{"init_std_up": 0.0674, "schedule": "wsd", "train_tokens": 82870000}
Each number is 500 + 40 x the weight over the matrix's rms, rounded and kept within 0 to 999. Layers, rows and columns count from 0. Numbers have three digits each.

# layer 9 MLP gate, 256x96, rms 0.203, rows 201-223, columns 0-95
483435524509483382543439558479521508550479496478503482568458518519448530538507482456494571516508547439608506485563457543473523447513455507523494488493444482530484415425443528514476477592484514511456484498504490549533458496585545502514568515534512487504585460491517540467516499482481510542
621571483481504492496506578481488501410497486496484431450599482524488485513412454516501523546515519453457497547486494492547538544535398496452506533513544524491513529530500517497516445504557501500461503454534504526482513472531550502543548526549473545482478524455486466469546572504420514478
516448468478512464517492523477462570497531500471570543495493609472502467481545513430547506495492510533523475482485571531470512467540533460530524380497496488492519485508520471463465496549531488541458479566526457553517530429491470477531474545520540414503452559471493512503561513450526492504
523475461531552430476468533505504466538475586539512556542515472536518432446522542524527552476528445404503454490438500513479425415519479585554494467495549471554471487441478545478546477509507511551486425460456535482499487439411549425468550430506547454522474489452539475477487507507398490462
542490449509502460540613522511534522530534510492451562483467483443418508500484451466468541533485465482453452468606491557504440489514436512455504501516546482483477445505568489436511457451477548517495571511474485508464452524538434549507450529459505523564465454513577499493480498485525488518
497522459486535489454566518506524477467471540448519505465511532526470461501410387493486511489449545474477443472500529527506517544487494602556491454496553433543475560474537515520460575497506413485533511580476540513474456451586509485473440515506498478528554499553619457471516500459558568534
497476458483487533477500478481448535489516521511552460502541467532482564496466485505510521463506499487488491475570528435492533473448448544547483434520495483530420478499500500469467541511480555515504502460494515567530472521517492538512551528465562511502423479537564416485534429490423479484
476492528524507527540500438468553493500538502522609450512459503517529426532500428492524534484524494534505398489502477458546549498464541537499576462503544535483537538478501508457506532456487494500484522441537517454541461521515536492476506494489481531543503434563482505514442579482525554553
493452418518502543564526547506491522499481516490433466531532565457460507510464529454518466488461461479442499478616483545609491461529562496539455504503501577531454453505461531472521558515529521430496481566538519482490542445521475521542554527400539482398541518465543468524487432510511509426
505433471485502479488526483530528427553537517521524591525500465499564524515415453507442521473502517459465502496537511512577480421435441443559539465542486454458523518539523547535485512495559488536490477544488510494597448514552513486516506447511557506508564465416523495481546577528519453539
531450477457500495413433522495524453511510478455516544514458539512501497568466530556485440527452445463531488485476506502469479429519487472508500496486508435513509503413448499558524534523554479517469537562458517537549448492501494545480477453572524516451402494503544424505570465535495472530
481472526465459502460554533451521479497430583481571566526513514539548466524531449493453484546445570454422451545478539451502490604477479445556505460477521536533489525517414549550459543495491520468546504603532504431519465517544478493428476528434483540513499516513555490495547457491531528401
488499474497538466538596419466449535484493422433478519549598430479517479450507482509535570431523493542450486485498509450505492475537467499503402513496440501473433481495488514474477516486537391506474505528475567547523544528555448493504490468507411544531435462479546522565526504545537573503
522448541517385465506513488529539539548532502502496561478523482417555499494467459494463523493434522483441476578454490480472580489463530523499537459554526477462531499429453517457546525570467487560490480545535478486574475444501449519434442563516511499511457511472504537540460442497539456484
479499503563493514466511477472417595469443502478547564459520452501453504509542492479521522521536553503459484515475530472470492450458480500525463483493500568457550514503489538515487483536480485471505528488508539486566437429477563515482491522525493533521531507552514525492502421481472513483
516467484505443483506569595490520482483483490555547486455457501454515450556468521503488502464505449508488591533482529552530499543443585512590462471564519463541517469506532556489412518450490418449516496522492448545562492496473584509485528491505485508521467502536469429464519470523460526501
423451518496541599540535502543509514517510426533529447523524556467533480518416513530481504470510456585517537467528508572512543504500433546564458457506520551532535538532529505493491466416518442496525477541457511579510555480547493449469518563521567494531512485532470510571507558467496466510
499456522552536547547432490490474503523440476562535527477468460510541479484491543522487499491453577465443485545482532506506483536466461573447497480517527502498490519479483525420395504412433510557472561553534534471472563466493496545467362483473485510525485534480458525515501506455502496482
490454464550513530576504542443391503460489507496484448460436491493527467458481517493483464487522490490566469565530504572521451503486506498500558495460582496499490559508465545494529470506455547485454494441493408525573472531506471597549557522469526493398468551487515477483497480536600489536
532500552528466436508471447553482435464527491477402514554507502515505528554541437473538520440530467427502429488526506461538469430583525501540404485501545444498521501511476570494559533521491505462496436476522550467547443587571499493495570501463569552576456487529491461517478468518538550491
416488506567462466547533537534566515461534538543446468544517495509456490421511499595526511544559476458454526510503488509483408469465481511448539515486486476447480586540528521449412543480501485445468547430472534503495494532473504469494474543513497516503538480479635521519560480518514487550
550448549502559477512481441522528493507534508454479488476488511498551467448503473489553481508445502470523562422546544480469578450568468510532495433484460470458507533550438498494558516427518514522488500480518576472570541483481487549509448574532508590455434530482595538492518459496537508562
484553527481557409526510457445639485444434551438492487518514490462497490455521549493504515523492510528516445545518530504520489462515501494484490415517553608468510429436469511485427547530479459459477484496473494543461515503502519539463499520519513528431475501552505552403540556495474497459
# layer 9 MLP up, 256x96, rms 0.187, rows 201-223, columns 0-95
516488507542478435451526558454556495445483504570462422502465475455476497476530499520541439507490504503485508492529540594493533438534513498527479550553535458496540468473543486550544529585445514410547528492425493543499479501486589480481423483544508484479472481493575450482447505490481529497
513509524544548524516385496524495492473477491521521453533484544532533519480411525452542497463462522482502521517469453531524496487472537530524480497455433538519465515564507502530524555517447506440556484482493533498490564518576553499523478524460403502577521410492562573555548529466464556505
510439515538466497479525425503436521548490546455473498503532498496540543549537493451524543520506517570569532507495519457515432527480552544518466455494460511526516534484550529477439470535501518517508486543517468526467512490531555458522475573556506553508508559493554494531538523431548540474
428424447541464461590526438463545474508458549513522546413483524544580564475540512456448447539502496441445513485561453463475457522441518521498539579491517513348572514459579410516500489515568486540505410532433495454489483432534454487572464458513533494491483445528457479477468549490549487605
536510463484461502572569478510582526498462565492509403524521512472447603521480517495507492553496478502491536525496483481459540542512561509467534483569507540473519509521439434476428478500524535630467506515525466442473467446500539443454516506460508489553470445484510491494473492474494443461
457501520493585561520535515518493456585532449557480523493477541515471515496494473436501489486532493547539463620534531545495505404508543487483520556465516494519563450550515464515534566459522510533440434485426530427583558530460582563533527524496518460476527447505502504434466517473491524484
576463445513503572515461532411559569539486510496462511495512508460434507522495424574529496506485485494466484525468456520534539507483467561451464568540546543473483545457486461502497481488475533517529509483546480493524535510445516567555514488509509436437495481473514501522455566479512512495
486521464522479572546518458458468463489481491448492556515435518442478573464523509544510430472532479527521465510533450451512484489424471513496528517485503508510451544451491492481540490517489504568493612471435510475450489502483512472500529524483485484504446438546419463508473510524420524540
451452533531489500454471479476501481580511477516483455491495547553437538498443485456483527555544475516474572433558480593520491489483429463498413465511472531499538482463520522541530476483504510498436385498443554546470529545551543451456504572519515542499533477573505476509455521524473457471
500456438494574500550524468450482462475483405481433442588527485480439485494503476507505521508495497444478542617478492540466504470489534516461515521494539557537443517536529457465475607476472510507544462520513430457468537526512515534489556555543466497476423467525517502453422454479517564469
467497441518469512447550482517459509503515539459471553468582511522496509471484500475513495473544467553518458497508568489471495506525533489487529497485543472478409461467484480449535516506457509553565543426406547552467467493533468530386564539434482522514563369560562428449535445492534581468
506486520401478526468524438520519615454489506556496523529478484555537532520502550530506550447496526555528559509477479529530535491480435494445451535562486472507467434456575503525571459505490538503522536518432433438529488460420455472461535527480568527460506470479482501563534485462425495462
449593539532561534521470515495449540498470528566474488516497596475489472380460591540556525467433458453475531514448517478412486548522496479516517520469511472593465501457499550527467507580453531552527596457497454519520566483445447469488470505522493518510492563503467515485497484494480557485
513487458477443538453494541567486522483552549544554466575465495523578443511509569491473542533498501477529503528534497491536515600478451461573412476527505542550471519513490476542451416517540560527531472536479508570491492556491516561447533486513472432490496439491510490490526463420494504448
553516532548541534434416474504563583461482493502469529531478532550420507496552535557501501561460485470501543467489515455488476468487530504437445457439515506499507484513518482496514501540481510456459519455553499491527507499502539491533489480462471528484543545564482434530476501501491508535
507501540540493580531535497374485434514503501485487439534458449477511507486468501504541478460530503486488495484586419467514482470493518495454510506465468511523488521507513484516460503537507503502479479488420496531453390438464489522539482462519533445561393539520450581495559474484595484475
496527501468528456489539479452536509501462433478404466483487556483448502536488458407566485484502520445447515503538513548468524551472580481509517483541512517559521553513508466447567474424430562497449488441512500505515416530568461515550552518461509488488464475521546553521488482527538490461
550498506452527513478493505449559443570545380530528489477490487557513547502428555538474422502543448537504481539561459434490410522455498509441502494509513501457603482464525483499458533485468530550522531529477517512527502449525454508540407509492522486522531571494563453477467462529450419498
545503485508520488433529517556521432534539448543485469492518424460464464520549479497495584523494514489486549551451472554481430511472452483459491431571458496459476548436564533507508513508502468544532521458477546508533527465487513417463491552530526449460584607494442503482482568497449466531
488597420569462518545551529460410487543485509539502507552544512479558464479562482478409560467538505483479481536497520485505532465526449599526510533499490426497478500421464511492511435496452621449426480457480511537558552546481424517558478509503487543426467557494518504484492530467586563578
582442537546477482511569462490464506587439456483520530533561540487553561550555521497546502522474426492511498500611474429510504426531494530489472518498502436484433495536513584540497491495528468471480519516513527611572464486531495474439478525532516483494476501596505422482523602528480477486
507522509513511550536491519426512564506457552501487487452467478545542525547460600521506479435505476449532505462535481471505468555491510529478438517515464483514469463530538563475540529595542489506529483505435535488455522533499482399550524555544503508518502521460471548510490451540509520448
470497479608522574459574439472546498476458443488392446496530600562489443421490482522449543508446503558534432473457519494492487463425502493519531498474495523519460551495567479486522467547450524450442491461496509462504476454461505479503513440513455476570501567521445521503495474516501542516
# layer 9 MLP down (transposed), 256x96, rms 0.182, rows 201-222, columns 0-95
488487453531522544439525524515480447484619539461508499461471509497470494544594575456476475546444495495471524467397447467490474494526495544467499517506530471469573511518478542484503540548531534490443556489491542510569476484466468490491527495476495498501427502551417518512474463477454498478
548510499479398490535490509494429509513515435514511495473519460541537490493513503510478486436518473465569505506495493430562491417557503449550481439506539503507498484582481567557495520526552489517507488512474455458481423572509488514504493447574472557458536484562523452533487493543520499486
528487485543413467565505517536520523540515503576545526496495500530533508469476534442566458595465528540471467505516557505530471500527551482531550566544480520505516480565502475462417552555506568512448487425475491496512529439543488442479440561482421545480467462503527493512512554494545520485
498475504534495563533507551561470472520447467524509483498467573494520438501455467471580524603492543494467481471448455548582531529479471599509511562549495467488523503615465469574520429487555473462457576517547510438460514470470557493464507528495523491504506529539554508578547466481433575445
435526431439551525457582512514464493508488543490533461568515528458392491549520536484493501516525453486476504552464543505528543501548513539520454494480500476515458498430488513536443550479545493490577532420513455540508466499473444480484502446506562596538476501485566505553456464521465532528
439405383526493503522443466455408466598517467553477482436518519571475464526542476447488534529436562517459467533557471477529542534450523531526474463532412475489480506515485479519549528531516519434459516472541510428504446491378509525548567583519510509552467539473456554505479503497469508516
547502484493555443477514515586463456469496493521520476468476509509496487584502531425494555492561497534471429497493548456460455481491493480476555511455479514507458469477512561548496458426445467455560470530501524479550491508531490558475493418430532437564492506405487478533473573486485515515
503500522516501464529508479504477550472435498474461510522501458428387492388493488514491539551489482544503486540509576562501492507475483464516462527548494438488546452487507511553495473496515519465528466494535536471483515505554472421448485488445517517484492497467542407538440471473466460528
544558536499513462419520490442502501495523598512489506496480455483473476471568452547570490498498549533489489514450457502550465561487449501539501537519512560516435551606563494468513428510519480454513536531547501511530498489424465515479522492474510528484470535513471480460523565427454450529
486498503516515487552446477502474535485557499475587549467421536434557481490519512527517471496524521508501493521469534562549497446476500524488486501502511499521546528524434534504471552436452485536536522516455559481468441525432457488521475516605545514489504432460493489454503517596564452525
504518525507529525481485494512502561546482452536481439481488480461515470544427484582511528473443512494492473548481507473523479512495529455528531457498484520503529486481471519519457526486438484500502483542527475507505430424400463461481530464600492510470570498435514549539498508536542463435
527564545529537493537429518416539492571536513491509509511465445521419474521541523433454502496471443434541473502532527540462496492459524513562503533524402545447496481516536470553559476561551431538468519520529553537489511512499495596492502485638552549535455535547478502448480509507542524534
558408493423499456484540452444483456499472570493449547515574533473517554531442464529520503448484530492554479468506533489532526509428512528508467479465456424449455529480546497478534438516514540469502472483397467495498483613434499530493436500547490524497523508484498556510499530507528480564
547479588516447472457495477547482520471456507417415503570513474492497496508524494509535518525497440445486512381512548538485486528495487496529503486496474514360460537618518462581483477524558519486519546455471490472473486484510558535530534427435492502513492530521490463493524514480498502494
475470480482498435508518506471484492539559484497558456466485410513545518516493517489540478468484518504550436522501490497493495460536515494521550488517494440571482468482457509385470551535516488483468544499475400429516506480477451475531473449582521532497488440488537462532468485478521497445
462568529546421486515423472459420507446484491461502482477525479425514463507456477460517520503538438515391547441456459506437519439535512496434508496547512504464504519403521451532514477435449550545483529443460531483525509501409478496547474429528514495512493544466501537468487508492438557511
498514517466488452490493490508476436521542470419473502509468495508460488449452541515418579519544511459401480519537459585592492538472461477487485528498461483511466505544525510572506475471553507515561507551554495475540504462490454511521532479509527512430502406453479562471497554561524489483
492491508477489518469522518479501523446447529446503534502524475527533405490477530543414498519504500485494493522502578468501507518528491561470473477531468511489492533508564504520484499527434580435531560475408488501532574401498461519484419482578454495543539619509505463501488505535486481506
521539473502489551567542537544467515466490455525393474482457506523479445531450480452535473530539500526503508496547482493577490443473509519424511505481471558496512466500485474530469462566461497530465439450507558503522470493479476464407398534469426463488550476505544535543520495553516531546
536456470485424468486463550534528497486528478474518495469479454503539515555479544466458424577492542449468500477452587538525458470385579502494437545427531491525506463536438461462475456478554443492553545539447461515469418491525462536535441439545457463459542496463491542502495474466516479494
521493523515452434472422477512501529483434430497473439575463515406513435479541438440500538541470520422468549508556491517474460511568467481506506481551482504473549528446471513497509512483470550556464527482448482493489550400485515541465444492559432452488552536519466508461530487548485426533
500526532562449504489515496435494438475488481465533542437521507516466495520536517463443567492486490474475511427507465511482510486451504559450530485473552504497491597510522519672544458495440545508481520554534474450574529472551514516456498492521479509440464510469544478468517470542508529532